Weights of a small transformer language model.
Size: 13 layers, vocabulary 27980.
Training: a variant of SOAP for these matrices, 532M tokens, 4058 steps.
Each number is 128 + 24 x the weight over the matrix's rms, rounded and kept within 0 to 255. Layers, rows and columns count from 0. Numbers have three digits each.

# v: layer 10 attention value, 448x448, rms 0.0926, rows 269-319, columns 384-447
# o: layer 10 attention output (transposed), 448x448, rms 0.0826, rows 269-319, columns 384-447
# q: layer 10 attention query, 448x448, rms 0.0744, rows 320-368, columns 384-447
# k: layer 10 attention key, 448x448, rms 0.0752, rows 320-368, columns 384-447
v269:083141154103104093146117110101188135148127116126140159141139136149085120121179131131122090159130135093165106105118152129134095141142141144128133121091099160178077051132092138140063072120166121
o269:154133159141142117169100114158115098115130153081078148118102155126113121085119119127107077088066127193090104103125142131130144126121114145134109142111088111115108113103164151107113171071099098
v270:097106145133139102135122081113097085172085151079100156134099157168128120094061152119215139124116203122129056208057138104072131131141167149113192123186085116127110165146117151083102082160081177
o270:135120125122154133124153140116098186139150105088172170122121127141125102155147109161105129104130130179131150133044158068125136100127117098178112156099109105119112131116141120135127186080154131
v271:105129140152110145157173095119117103140120184093093117119145126132148118078107149107098136154119128077145137124170197147130088059073147152109126131126165134142118115075081161133081076087091116
o271:172085119123184125092142125160123111168138119076148103167100114109146116137135115107162069150124101157124160164125158152101078119138103160153104147146143133146151106157105155089085157080092131
v272:103094215058085146103144054192137137091079175171092106174146171150146082127171157126159143147091167124083179118121102145113111073159118079081188163159155143152137162126123101132153139173082118
o272:115103165037088167112090133125160119135150124108149110143129131136093175174087073117112091151150155108147143127110182132102203114100092089128145159163059118137124156118119151140166168103141078
v273:078154118113062164138148166103169137130136128137122169168112109085119121127097070093098131102128080101117068090152112130156118113176112198152118071108113176141100149139136111137125121092129143
o273:091103142105131133147141134139129159142107140128118162104136097180143184147130078123092131107076205170204103189163137023116164137164082150105162138152126115136134106150139165126084119175159084
v274:143100122160168103069124126049154131084170088145119171144130171176083132086111184143070118127109156123135165096151097176148157184122105069110128156142090142082123068129145137122083083057108156
o274:082125123157129163103133157159145124156071128133163147116126145074119134144115149136175112144182156150169100105162139117141133130115125119136110159130114105137108190091077204130154096145070109
v275:131173106164125118157144123127100128119087148157109112082099126169080160147136170131134137105125157074182126113107120166096110109151095133150171086120124099090186156104204062060136127100192145
o275:163126121099138119117104099162164147152157130087186120055125170109088098164151171106181151116123159091121095134099089150153137115139165102100055103122080168132189160138114129175116172106152124
v276:094128115182132124122138147097136132156139115152140170120074200159176095146085165133124137134061177159177164190122101089100144087163140164114102087166094113133195131158126164177143117128103091
o276:100090154127085086092100181165122136120092031053112142151112133133104125035102117127131132128169109120112090090142118144133145113089132098098115180161119116159107124127155113119086146106066113
v277:093173139139113149193141136197093142177112099162124162166114103082176108195079082106166162127144185133142075140143154105122086162169106157126177149145130060106194129075187182216116086102154154
o277:143143118036127102086132138157168120122190127114130190147148094179095144131125102136160167111165141092112176117079116144131118117066109105128134154162135153094082103182130166179153133126134104
v278:150116196136162174138141136115177105091133154085114206207160116126147076068129215089139120126113070113157113125183130072137145071118073117170106110107076076090080122145160165113152196171113143
o278:145155103142132131114133123125119114084102152059154114111125116093126151143182103133065169104100090128213141159097098154085098110138158129144082191205158094096161133118161167168173091101164170
v279:123195111154126150163111120111069163200114147118197110155159097137103140176183121101071126103126101093080154123143166110111093105142126118122143225167092122136162121087115132129092157113114182
o279:102158117100122163127129172144123178123174100160143112149175095095126153104126096137109061154126138091081084180119080142162108164131148086140099119112129138174134115131119155163148102113114072
v280:105140132109180166077081160122089086065104114108141150093117143148182219175126149184108139201122203142093116145055137124151090080160146129161064111105148146128072111137125063122104151090160161
o280:103166089180104062117086129148109116129198142172163110161128133125148137172147167164049179113173140084128189134140161122174112117120154106160076064128167201061153121128118110121171104162139133
v281:187136138067177094130115078175163100098144095099146158048062171121142086155128129141161085144107129063156138127074060107131122109152129171164077075126161191114099153137150150132121118100106116
o281:135158137163166162105125140053169177169116172142122206150131109131156129165144141132118066150156145098124147174115144090142140146125150142115114135125142081165125052196153055067162096123106143
v282:144142091149106146158123102138078185140144152159108048054187102146097122101102158133157117143133180141207111138187119205080101178115170102116111110176144145137113085180148181143164150176157161
o282:175089091111149139106158158139134118106076121166101158151133172098122175095121161169155177124151162110136111101077149122141104098106176103128102077187186091165102131110121047092089185116193135
v283:153107103171092071053067108181109100181152154139121148128107180197108131133170106112124150048114171148138097101116149148142131158087131087117036179138114152158079121143099101143119135110153086
o283:119072135145118065131126146106175135149141125134140164147153092156116126084103162132067128137140129098127138134095201082185084152101155086119120142149077150135153143100099121124155161078087151
v284:085115102173142108104144110112096077066099081138118142119119096064102084130115131179108095130150122162094168111125115114138162101080124114075121173121139147137130139082113152116137130139066104
o284:162097160151125153164162133121112101078161132119077122102171162122119120164143122159145167136126195080137078133140111171136120116170105103082197110123149150078117153162133088158119157165105124
v285:109098099170136199137090143138144140206095154106139144134114166116148142142112107149093118131130144100117160093179170088099105109042147221145127174092138118156143165094118123142115203143143107
o285:165136136037069127128151093099124161113068087124134132091103127073133107096135151115139124134113136137059158162109198148122078173072170155093117194123122125118134133152113090164090094089162145
v286:114169095126128148134101137101106090096134104217130099080136126126138186193079108162112117102191103096163161134127153131078155037132067144187131097148135119115134146116129170080121118150173119
o286:156134147125132146118130067115134137145209092164117135150138138125108097163123125123097094145127145133132162089138173105136155113108114111065149092137159128090129130155153156129145107144122195
v287:076158055145119151107068120104185158061096104107148098097064112219092168154149168068161118255127146037102126123115184215173105124113097141140162141122138113110119088139143167161035108133118146
o287:152185153147145110104119091108124075156144120143159139173125156149138127139230148135177168125127155082102102180104160136155113174115132113128151127104139078162119137143126174116107155139161114
v288:167152148100121121138105183124148109130075176129158119117158116175162115089114147129084105132078142126114134098134116164088146178161114170162059110151183145170092161119123149139136164075060120
o288:131092102102162165116140138088091139122139148095092070115114163127160165135071113158148087144188155136159157179135184140151085155180157107134101124094050097098153130150132092104121045084111145
v289:156120175090150104178127163131067182123135124101096103169212092144152056166139173168102117096136140135095127126102183121122130128195083167097158156097157147083083147064124121129095083117125098
o289:084158142100132128131159131094143137143150164148162114109165110120107151099140123138113122127100167075155150136082125104101074102122109144137127138124109144146151128134134158127092144149124152
v290:136087124113108166043111111142162107163096067180131128136189166060084130092087146091093087181157111151151177131114115126080162071170092085055175139043094136129150134092159063162082145106080092
o290:103167183165183159126123140110130129121135129139087154140123185169086112162147103108130188147131161122139169100122151107122137148094077093101081159125152131148112132154190123151180129158097186
v291:156147116172127195171181087120165130119147111143135080151149182190157115125177187074196146149169152182084165160127130106090162160109128147101201207158177181118193177127181082168122162112189180
o291:097099086136127122156148174159109093152155161144065102113119140124094060132135111169122178175124133134131137124145104130162140194120147157098131113110103148095101143131162147120115101145149141
v292:124065061080114131074144145121088090125138134120123172112180143194179110098165118046129112127153088075133067099128133165119104100125099096119094175114141062093101174206133126174116165156134089
o292:158150122187098120097100128074141132120147166159162114188157142109211153185132180157092095113097092108147095122098099166113083121113124151159095049156094104063142156082118125106138138111118151
v293:136105021130158143154128122172150077184135133133203115093124048131074088107115138108039107107064158177131080130046079124132093134109115091162198127141089139097127191112138112150105113174086123
o293:150098136097142160156111123156139124141131117104109116118128162146098129137092152189129109133136112094171129146087120149091123138144153121144165122179155201139135144143084139137129135140173087
v294:029152069117120151089084119147105158122123128135145128155118137144136138135126166133172122095062155159155161056113180049134130151156111126119160178151153105124143150201111109065103090170125144
o294:194111123154107106091084096165135132107122132114080144111130144083109186153122189146135166117157159098155088175123145116103123095138124081091160114188154138119176194092200138122152128125139170
v295:120122097080063113157140145098160074210089155139071216139130133143138165172154144101116113151094108075143140128176110139112118127141119119176104110121163146196120191137091106134113098156153106
o295:143141116147178138137094134154122100132100132142168119147128051079079122133160083142130110076052121095149161144189158130123126124123123113155127158150145110153108136136178101104143171138117109
v296:180188091094162123168166092109090107088155120082132119171066087159116129059131195135136126154166109141136137119187107115210088132164145149172154099125170115132206118197103148124112192140093156
o296:196138152150117130127143161138079125074114185114128139133090112089109138169073132082100167091099125113156204135102179134100133069119100133100160179091092131135119140122144076125157109137143166
v297:132124092121062174106089098122161096131097178148152088175177141117150140136169099127126123133159095173142103139097190078170116160113169161092076155118103133136082091098145153201133146186144159
o297:059130081110136134135152134120130172164128118194106146140128076122107089155157147189158159161068146145104112122151169176110111179143095156137139116130110183088156136161101151118145082099080163
v298:131110122131099173172134151146105076108080061134159141117197162150149161113087171135116105090158074107110073111150196101157174157117079183111163147197053128068109119166153121120139114132129130
o298:123113139044146139110080099143125183135139145136054131171148131131142100133097103052109115104155151106127124115078133151106153138107125151106109108130107162123100133138134152145112139085154158
v299:068098133149189071143121145114166130120124192116160099195150195181105157132075127169126113071174071113178122146163094109132106144107136129155141147118114163181141144119121138168070116102095112
o299:036124134144139045106149150114141144115169096169066156146133120135029140144165064071179175157113119110116110136100183100159138148160191085160175122095162111129111147125102112104093118122090109
v300:190161097147189127122145157142116139123142094131150168084159118141132111162102148136156143151114187182177156105090115109149134112102102053109117069119126129238101159155172114148083158133120098
o300:193192153132131164137153188171175115108114166117152107140110140128160120124097141177142146129153137085143120138157182154092110108165099136216147150155126164088084140165152109117155114176084110
v301:152103156163085171099121176079066113109148139173100097065209129168140128153165166132159121151111131115151116074071055077145132109079117094162129088039159111103103148120094157131118050104110188
o301:162128140131152162146076115122115179164106143169095106184112077114165074157155188094134091144129151157138144069135115189120165126119141126083103099134112142097111123095133084123126129133099090
v302:163132171144125078114149192183136169095159085143098127169111122093130104178150100035093113120164175075182127087117091104141112160115176098155100088060125077079149126142109125160168085130091124
o302:144137156155183119126167071103129121113090134086124152164161160145069109146142150151143108160183161100169122082130093117141062136123116142101108109111138147080134101085120157137176171107151087
v303:143051126049137177159149110051072125136128208160068130127110101152122144117118110143168127101124100186124141132177103123132144152113120142155097144115155150164147147135127113148143108149172164
o303:101097069124085148137137161161108194096151192201116085150118143111086123080118126104103060215143113116157201119117107100075147146108126100123164073119135104096078195149166138115170131103124093
v304:115185113145156101139118161069098125093250165199122185143096149055181090111130176087129124089118085122139095109075147082084104112127206083154105132112160088146127164174141153101107104089207131
o304:160152156149099084137156126147128122108148129099103142125117067161121190117173114128127127124120113060159135059161142131137096113136155104163134085149107130158144073141116119129122110122117103
v305:109067182128137148124142123148117153134104067130117124035172103083082158090126138162120147050086098156155161132157140080161041115089132135150121149086099144148148194163089155140154181079171109
o305:096166117147128121114080099111098108108132130134062163131119084117098171160118150044107030159158119159136157154172114146124158182104116178099131100163136070080157131153191111110119133197127112
v306:143106084108088147127094139123171120155134092098169141097090175138127079098141134163113116098159149104083139097095165185078138142151064163112091131147186137179147137114172149060191115087152234
o306:179121068106162107107146108169164142103147167142139215098155141102127097113084081126146085125143152145120102082147177111137153145151127111187145140136116156097125046133089197136145093163180136
v307:166118160140108089161086059137131137162147167113127215078097186139126175122106135157091122098148141174074119109157119128075077168150136091100149082181145114087161110151149207151195163105110161
o307:088097133130120118065141151133100177161118158132165108137087098129082068146157163138133169098140133181143110150154207146108103059121083124193132131128133091130093161149157082140150142111157136
v308:094087140120146037087140167148097195095087160144200179103111092138156128068190116088149110120096136125091105106138152071074132120126105198105125187076105233120111189120145105165034115173045105
o308:135120123142115130119142130103127121115109117160119138082109206181066140105097134131119108076161179117100141118114142091170137159159153124149122111089131142140117072111118102158082104156131163
v309:152150124105117108117127063089134154143150121147165186112134052122134151115127134146153148143117129124150163149099091145097165114175106058079034130107204109172139120160122111051165098082115072
o309:144156121169139137100117131182106137159157137100142057135104121125137123136147114134131095116139113114096108105160188112106142070128104154167086104142173139139109119156092112161120121178111150
v310:125081111152169075151114077157134152124081140173187076159123062126148066155152137098127142137105167161082148091111153142116156160116137153157167114099153067124104112076137100122067167120170165
o310:113076087172142126115163148106131168113091147172113177131156112086107085137145156141154156137127118131129126159142101129186114073134139097125127187106096110110123167113114140095093176096170159
v311:102060087116111130151153177139187134101133113085152097132065072200105159095116147091117103152080117164126095128071158111178134056145134106111146110160140129168132157120131145120153145184140139
o311:117155123115137065136144141143171109147102119158132086071115088182165095080122099132142073130125061074128084072155107091162140109141129124079155089146112141111156101135094194118111077130140197
v312:166169102054191135137106088150098179126118132139181116120098100168154094189134082164143137076090173136149152081200106114128102148178162156129156141148072125120118176055171170133158108093123145
o312:153116085174106124108152137111143125166153085121154103164085141198141157187075160187121224109174096149149133116093128089144138114058076140153117120095070114094179117160140118110082174143106087
v313:121123126140136107114111187100112118140126168146151149137156114137107150102152121141120142107173139089111112143157175175062188101171182166110159148144143122188108147126083187109151096106125102
o313:121147138098125124122090169133204150156139226115166140126128157102172116139129100087171179088156163144162180139094189123148078188129147160138164145105150125157136123121156105116114093147129182
v314:137185130164163144164102091136200114156086135144082058131130159113116115196042137127087132069090104084121147129143155129052148083106127126123156089095092147163132102085109155134087200120141185
o314:178160090116135174115107105122125160127112120130140119124131065154093101087159113119180072149149158126111132113135116130097103107160108105110044129141071096104120142148055143130125109086174155
v315:154115123127160161121202145190170147121130111145094079155137125076138103138106158135132133144124127102166123160100163092160070117122152116131152152067092107143095125123088132094110035156165107
o315:183171134131144149146140059128207115140106122161185116144088125149109188129111148087122141136173125164174125155093105112137154132161101131085081173125120142142094176099097118141099118125146131
v316:156109167147133106107097152143097097173139122144130119124188098128130127161141137140113087168170140139114148129132094153166085079123088129103137166109219153227146155158129151128127139103086200
o316:119139089065145122154125139155166100089150143104112130145109131080116126164182139112121130151099138197132088151147152081056097086056115066117135153138138070137109096056132126144129160115151142
v317:150047169118143077142184047116148142149138101107071150142209154150103141122156135200170119132112141188178105142092148179109143147100114077146105189170157147105195120083102101096133120129121095
o317:119123131149118109151117133108148172112100133162108166148135116113105163120129142107173134134122168159145117089170105131116159102122143161116174111131129148118087164063177125089157170136182116
v318:165151119084104124087112122192135176138150178182120118085187066140131141165050131124140127114151117084164096135145125151064154149140145192094185118164147144137188130107101118098155150198095078
o318:128121119088166108109155126099121133131143111151115151040123137075112132149099143151146156044134162182143148159104134179148161147114124068091144085144135132080172168126156124153098136088151122
v319:119102080069063119165102185124163061154165132146191154161188051158130150130144149171139113082113181187146157189212129150175141087098126128055077163125059143087124129113109066122129109146166084
o319:130133140153121153080098158126149139140108124097123150152144130084104091086180086081120107121126116086153137078097145106114102128176167173125101065105145175076093104130144165098132156130138140
q320:127138126113092101110105138142148121139102118182109140100131149150102155107144135129119104117128086114122162109107099157135111102117149127115125144141133137111111102097108130124120096146149111
k320:178091121147116085063137160108149125131100114105133114173121137104093133174124121128091110171152123151135149127142114173138127078142147135120107149149115163116131161120121164119109129116104075
q321:102125107140141137129144115138147145100161140119110145116161130128140155115138130100145135174078133124101098120133133166148126146137138124132090135127136176121137138101135117131160118127142135
k321:124142122095172139159106111118153127169135127142114112116190161139154150135167151170107115100112145143117125111111164166134117130088125095107088127112145116108124132142133079085156117137156120
q322:153101106152119117160109104124101131059154108144141132127147094156162105114114144105142101129136126118159166123093155127137131126118116126097120098106040135122156139140122147151172118134062145
k322:147144152110107104143128141139119157162116108122129160075115077087119095169113107137125098103159125121137128099105135116139163137105146125110117121155130131084116132162140141126127135136115081
q323:110120088135132112113168114122157136133195142117120162142122134153083122138079092167105150113099148100143130180108115105100150125123105137138128138140113140119137088144122098147158158115132100
k323:154096174154146128133149122135132109114164142162162124147092109125131071103082186099155109141094143136124158121094104142138155134136146109120129109101136135125159158157163132133136128143189129
q324:106137103129126105127164122096128120153146109100095123132145159162159093131141142092168129122135129149168174098123146137120149129104116130083102110109107140138129091154077156113109120163122125
k324:127123146132125145129171134121112128140108103116116111139135151175133173117167123171146174155155117137122126154134125142110090094168110117110125142137147140134108112134148130091116127169188090
q325:104135116120149131104096133141162149115162147111097160128129106105145067130085107134130133132110128095118164120097087125150180168105118154089152156142119128097150155125124066130079153142130115
k325:120135107155149127125154094103128107119117154127106145112098125094127117092126123116147118116105096104081099117127123122170131104130089141143144162152111075140140143100137080095122151100166129
q326:126099120105124116114108126163102147135098076120124108095135124099171078116085108125151157118185134143121054145128104144163117126131100107158118126122131158125138118150129147160132121146092118
k326:123093164125152156099123126133089121085150087146125120132159128120112141119156160116133151111108115111151109161143127126103117158181148126124096154113079165121129106160115122153148148162125099
q327:144117147091139125180123137101158143112110107111144151136128163119115141108083130123136141097137110138119149057120119165126075101101134108126106130122077131126105127145136124120190129179162149
k327:130124139106133123118098141122136136141123118105155108105147140144132118126116140140116142148120167133121099133088138121174115118150143145137133147144120146130088171126137074094144120111123155
q328:136128108134141123147144106142156142134177129100103124115123148132093109129125138124130137115140123138104141081127149120115149099147099133125095103130118112142124139111101105148142147138106130
k328:130089148114107136143093094135140092168135140121113114129091128139095171149121123116132083128112144151144135139117152093129151115127119161130142112111133100177127154129134129151143156125137117
q329:148117128135130135126129138118153096141117129080133117119114114086121137168145143101115106117101127146152117115111131174136078108115154100116153123089106102147114122133099121134136153121116180
k329:142126165116135126108156125104132178092117139128159169164137135107126127131133150151109144116106121132143104147126160157125150130119143164121089134123160113100133100108179159081118147168117142
q330:097101138141126139115117150089129136082118115139180155116132173140111145147165144122150105128083117071120123133130179131101110148103116120097108140145121135159143097128117124122177125144120114
k330:110111094096151181129106126100144100159146131109115114119155125144120130114164114166149166126123107109135127139106170117116120118078109125103109142132068100165110104110095093182151075122140144
q331:117137107119145112130131109119137161131136169150111105129141126161125159130103123152110120129092136159161132157136130109107127130137163117108122119116168070093124129126131121139104129137164128
k331:119139148145113156111110125112128112080136168143137120129162109117153110134175138128116128088103148136114107176146139123126143098136163106169151117107117158133139143139138139135100139116121121
q332:132119184138155128124133103075137111134099136144122141112135106125158145121133099136112130144102126121115162129142118112103143119093142121155128149148100137167147117144100145164143131162164104
k332:096125159145144099101105148123129137147099094163112128131119146118124170093138137175107163125130109146154169123106181133123126105156130138137130164115147123136119169138122154120141158126109110
q333:122156129142154140140131132131125133112131163110153140152129147147069134134129127163113140117077134147119107090147122099132117108129092138137128099145093127110149113117156159152127151132135106
k333:151113091126139136124150103114161142136131135145140122176105189117132113169150166134108150134109125130154101093132130166164153159085180084138141113176128147160106120120135104139107121121127118
q334:128089129115114124164138124133108072150127161086142085114139136100071117144130139139129153128126190142124131144117105122142162121119115155118100125186160102100157112126122177189146083155136133
k334:125111112091100132161163142083119088136121141136116102128151143097135124079150104115099147104121143155104143121139100149115130092153143158146115118101169153135157136132152098146090087144135144
q335:113124115113127122148166179134132107102142121131117083141139129112103161165111090144118141128119169133157130089099160097125143166116102138106101120140132109122112170099143103132135148099070138
k335:162104147093103152144168143146114185091149139140107165131123164150129115123126123135176137117156114153156170135118107114134127152128152143097129121151094131127133123123124134129114136101127090
q336:132100134131148098094136112092124105119154148126135119125107139133067089070132133116087123102132123158156127132153150116080112161164101149099148119090150123171160138113141142130131103144129159
k336:145132116187138136101111124152123158112156110110108133160135101146089148107138163145094125106150115140137154099143086113119114136100097132139118110121121114145129073114116142085099180097077095
q337:142108119115124149153116133137162176110133116147117159117122131104149179110116117119126117170070102122125201150120174130122165157126137086137118112051134152177140118118113120147180101143157131
k337:143154119087150065181122136129158125138141137107112126119101093109099144081161162160152127094093148157124143129087150140130150131094105081149137154132090138110114143115110139139114132086155148
q338:091112163124136129117141110122118134120137134175139156142130110106158128161129160159150131165133135150096129128100110107144096141119062113122128107101163096129122170108134133133072128133116138
k338:146093123127133132143128101120140113132134121141109127121127140107111130134111129118145129142132094148150117148144112134126155107152168172136096135105112128148129169084111112110122092158123113
q339:122135129105105100120124111106132147160126177113097151170141089175110072157132118115092161133133139097122172108156074107123129134156116136098116130121167120119130154148130063170044095128134112
k339:103163204124131153142171090109123117161071163184143133111052157095136164116138097105124119158097120134112156128169107142121122152130115154117156134154125147121121149137126113109113131087151094
q340:141144126125141104141112125190167131131106170120133105107147098114116125126159150115106116098102118125110149133136139141090120136097149130113131121147166097130146137162151113154121145124116157
k340:140138157146117121151159134158096108162149157159135117149133126131132138109121080100157115137144129153099110153117102118121101148100129118137154148134103148147148154106156121142115134133166108
q341:156085103139141163117128124163114146141128108111127120153132114125136135139129159140195089127105100165116154098141151151132147116113150158134121138121154084139126143083140124128131149157153107
k341:091127143107115169150104131157099138148149070084185099139096150118122153145164143149132101126129166101151105110129112125133115108137121147109139130093134149169146124129116178161135108132171109
q342:134168111165112126130116141143111127100146137122136141112144142150138107132113129076102112152124141142122103115149135130124111121172141110121123112169143127124102132157140150097106134095129093
k342:129163116121126162114136151114135155085121110113121144122086141160135129144087104088099156126105139107144152127136165116116136142149130107138144136156116114144082100120132127103126123150119144
q343:141140128150135111121162135174117118133115140114092139151115173160143111150185130120127123155124169159132143136137135099122120099105141130119146102125121150112152108127127120142118135110109154
k343:107157134124160122137116140134165133115100129141161119146089176100141086151158124097116126150147092106115141109088157112128160114081149129135107154137149146128151134123131117141081113131119124
q344:137112183179114109122139108125154113169150163143134138134106132137087130101119129102133140126134134170141115163163104109148095116118083127121181096122145129160097110129141124121141073142147111
k344:094139126160142134101100123089136113142093127164111141118114133159115129141140141121121138162134139104164118110146140100108143138123142130133153102131153136102132118089153150106100114126139100
q345:141116098109137150086132131129117142167142140102127130101138107119154121144111147129075135115141131162171120133149114140091102119136138115121129159124139151100130123174132099137103143142114106
k345:104123089148112144096123097144093132117133147110118134111110150147123145137134141133124124144116165133103120175162125115103122107124143094139143095099149112081128108154147174171113153139107111
q346:083103128109116143127134095086166165138107151148131141161114113122164146121110142158130077142122168150137131088197139143126136152160101147110119122126155153126150114120173089139105135105130092
k346:112090132152162158157144121119147118111089070121103159097107135160119129132148106135106118150099147128134137123150109118112103149145120063186152113158142178139078091123168115137159123123087171
q347:121160121117135149159092135089117112099121130130123111156118166132152134143152121100124120133109151076124122118129123154117116140176131079115121123128097141148124166127113160127154121135125152
k347:104142079103164087109114117126125138156149105143131117138177124128149123156153177145127167101127160158164113144101124157136140145151121125123087137121151139117135123124114168138159127121158119
q348:159114143087109172134114170077109093147126151100114138127082147121098155152127126170133144134100140098084164120134139157117146061082068127132152099143131090131171155111110152074146110117126156
k348:146119105097137131092112198149150137134137106093112139116105137096085172104126125135139127132103111144148159117156125167116110105096079118132114145161142130124156183086093131119133116121139128
q349:139140142149067134137142103115124083141129139155129096144142091122147124144151126129122113107084132123099125137111133113141123121120116113128180095109130160125094132146106121149162127095089123
k349:162128145133134140119171151156137157111109117129109105124155136109091119110092120189164119118144109111150101103098159137129153109140105152142091141143147146109109151131142091183157105107151138
q350:129113082121130164122122133136146149144123127119135121141124132121170140133131170135098141141135149144132131120138144078164143124172135163163113119138130133162125144123098158144140090126112115
k350:133084115092142147134112105159103090136091129100138133103163126128108078120161098183107068163116096118130098147161170133110113149128112118128097122129117109183121094168133166125131142128131122
q351:103112126143098154169141149119148123125080093128139104154153168152157158126092137142085151131143105122135100135129135096110115120112144122125143102110128147149111156132109135124165111133165136
k351:135121123133101162127106109136138149130119110105101148144148124106124139112138137093158114153129141124143113173109124138129139160107136130159089140147121128190105129121109139126163112126114126
q352:158120097115137153124135103159146149166142142120116094135085095141090141144128115121176141096113163122133118137118092141145109154139135097116165131103134145111140113112104086127135183131103135
k352:146179119141151138096126131114131151117099093137127131115170106128128125114122084115100192132141112119112154142114089077151105117153118088119150098138057142109112153127131116158118157140136116
q353:127105109116144101104123148112125120130125129081117145133142169135145117139124144121176117135135099114120123113123147140116124115101110121127129133131152118075111124106172132140101136107121130
k353:157104134152141168144142111138118140122145123092172112094108132130136144122123139121114107149114145136115132125111104121159110124129105102092123108137149120146095151137113159127139163137143123
q354:118104085139134136097118102078116103110156122121138137104115134103140098142128167138157136142134132109128095144152154139153099126090161125103175084105111119208099104133121124109134112144090151
k354:115137127121149132116130162112091142109145099085133151130120129140106134085153127128096153144167154137124117133148163098141177147131104146099146147100106079079109114104113094146136128186145152
q355:154091140132127145105121139116154127122153108132142151127123106113145161181133123175107125125158178107118142143124111139098103122147128139110106109180109114099125133170097121114135109157116118
k355:127123105139106119114139149128130138154122121106148135143147161119088151134137127110118106128128138118126097187137153092141098073131114130123101166172118111121121111140150128127106124124138141
q356:154146119163097116148088144146088126173100096110086137098120119111151156088170137159142142097130137169141110136123144133144153135139098156156107124135176119124119147122145086162102143123094143
k356:138125150154149167135125132116130145111137194118112122113114107127184126133160076096136105087089083119096121125156122167120176149124116105126137121113142158102156116122102121129091118106116098
q357:104107086153094114150099108113116134096089122131151145097101112124133128123144147161157127103127146126124114172138139107135112137141110171120112140119113139108093098152127125131121131123097126
k357:115119123139116137146110121150095148119145117159155137094125135100106137151127143129117139105151124100134131096136108171133109186097128142135127118113098129097132138084129126087120105137141132
q358:108123129102136118148123152124127115113103112084124125132150114118130146166144137114130124102154091122144144121144114128106093135098113106146110157101157134126106131139139117102122150132086150
k358:148119192161131130118120132135137137133141186124077146131112154100091141161123078132137132127122109126116129137147124113111131129164110141109113141107138103172115126160150104139106103107095073
q359:187163134124158099127094112115129121137113135123154156138100114149116119098093104103183104133144146176103178150105138123130133106126133139129123081135149133105181161122138148151129146135134126
k359:143109139128122119122109132127128152202110110143125150099110118130138134128095117079129083154158135129117152116099133114159120114177114160137123093134140114111145142110136163149122134102129144
q360:128146133107119125128145125118125138109090150135126148117103137105144138110105130153159126123134129121136160087148150107110127154156159155103151112148099091124128141099177087124134134129138128
k360:138117123116155120135085126145103106166100124145116093119114148095089135094109108149122128129129151085103107113129121111147146122110101140163148088158138162093165141133128091153111142160102092
q361:130134102124179161132110116133128145157102120114118077105163141121127139125108119121134124130118135141137123161159136113114100129137144160130123165083126138142146111166130117110120140117133130
k361:107129135117105152140115100111125138109125104100125149144131181116137128142158112131125136113151158140132114109127146109143131120142111107176141095101095157119138113127128140112144117103130130
q362:116098120133127137139121120147128128156153117076095135114104160140127147111109130146086124143135122139145173144127152135130103118146116116129130118175152136136115151138127092126137113137125111
k362:151122107094166135107146106139145118113123082088132108155130132165125134115113141111123162113141109185167162094155141155139095112157118096126139096132114158171123136140146129107085137115121130
q363:106119111140130089117120138088138113108117165140134131151172125171124128094099129134156147155128138128149154125098117078113120084133120141112139142138151135131117128132081110147173109162113162
k363:127123134139128140137143145118111091125155142101114097117196110155114093111104112167131155092127146163116077118069103122120149118130109163116116118088122116139119132136104112132168098148136137
q364:152109134158140095159154172117146101178179116112129108116148160120111166105143124135152129117124185108128142158131127147142134164145101113136116151133098151147146149117125111109138120129135161
k364:096133116111102084126116111157132173118158115135115143144117157158141098110129165109142137156100126137160154122110116143146158077107102105111149126164109116140158160055144122109117136097140132
q365:122136112163121155097075149130130132124137132116096146158135116145125110124174166120154147130125132106096138140118126108137155114109105147114140150121171117133143123113117081165117170149112124
k365:103162136164107110109149126129148149148144147125107172114114120146115105127091103093119088103144109112146165137083134126138128155128138124138155102118127131096119130109101143144117093109145132
q366:138096127097099167120118109147117126096131147114152131143138132126104149122133112156119093096172119143146131128097136162132081105139129162105135130125118154116081136147142140155123149121131155
k366:172146136138135102130121121127111143147119130157117170134117114158106146164094142166132089097134115125144123125110115115160136113131152171156101076094125150147124106158150118111159134150135141
q367:133144121113120127144143136145110135128080166098123126099124136110126141138120121157164157139157128198136127138193153135121146106107094110143157099171134126140114150132130110156129160129116120
k367:082144090149157138101176146133119162088133129134100147138128127149165143145117093142107132118126098128117164118150137170088131124134144124093136148133149139141101109129095128118069122120118141
q368:117137139165129142119114092123162125149123112119162129157119113122106111108153173119144131147143097137164087118119146126134114138148113140121126094134144147118134098125111136119120124114137121
k368:142119106130169131094143116136154084145105108177156146129142139136133159158146113113122141153140095119121142164120093159149147146169144150110080099120106138138142151119135140148093138118115135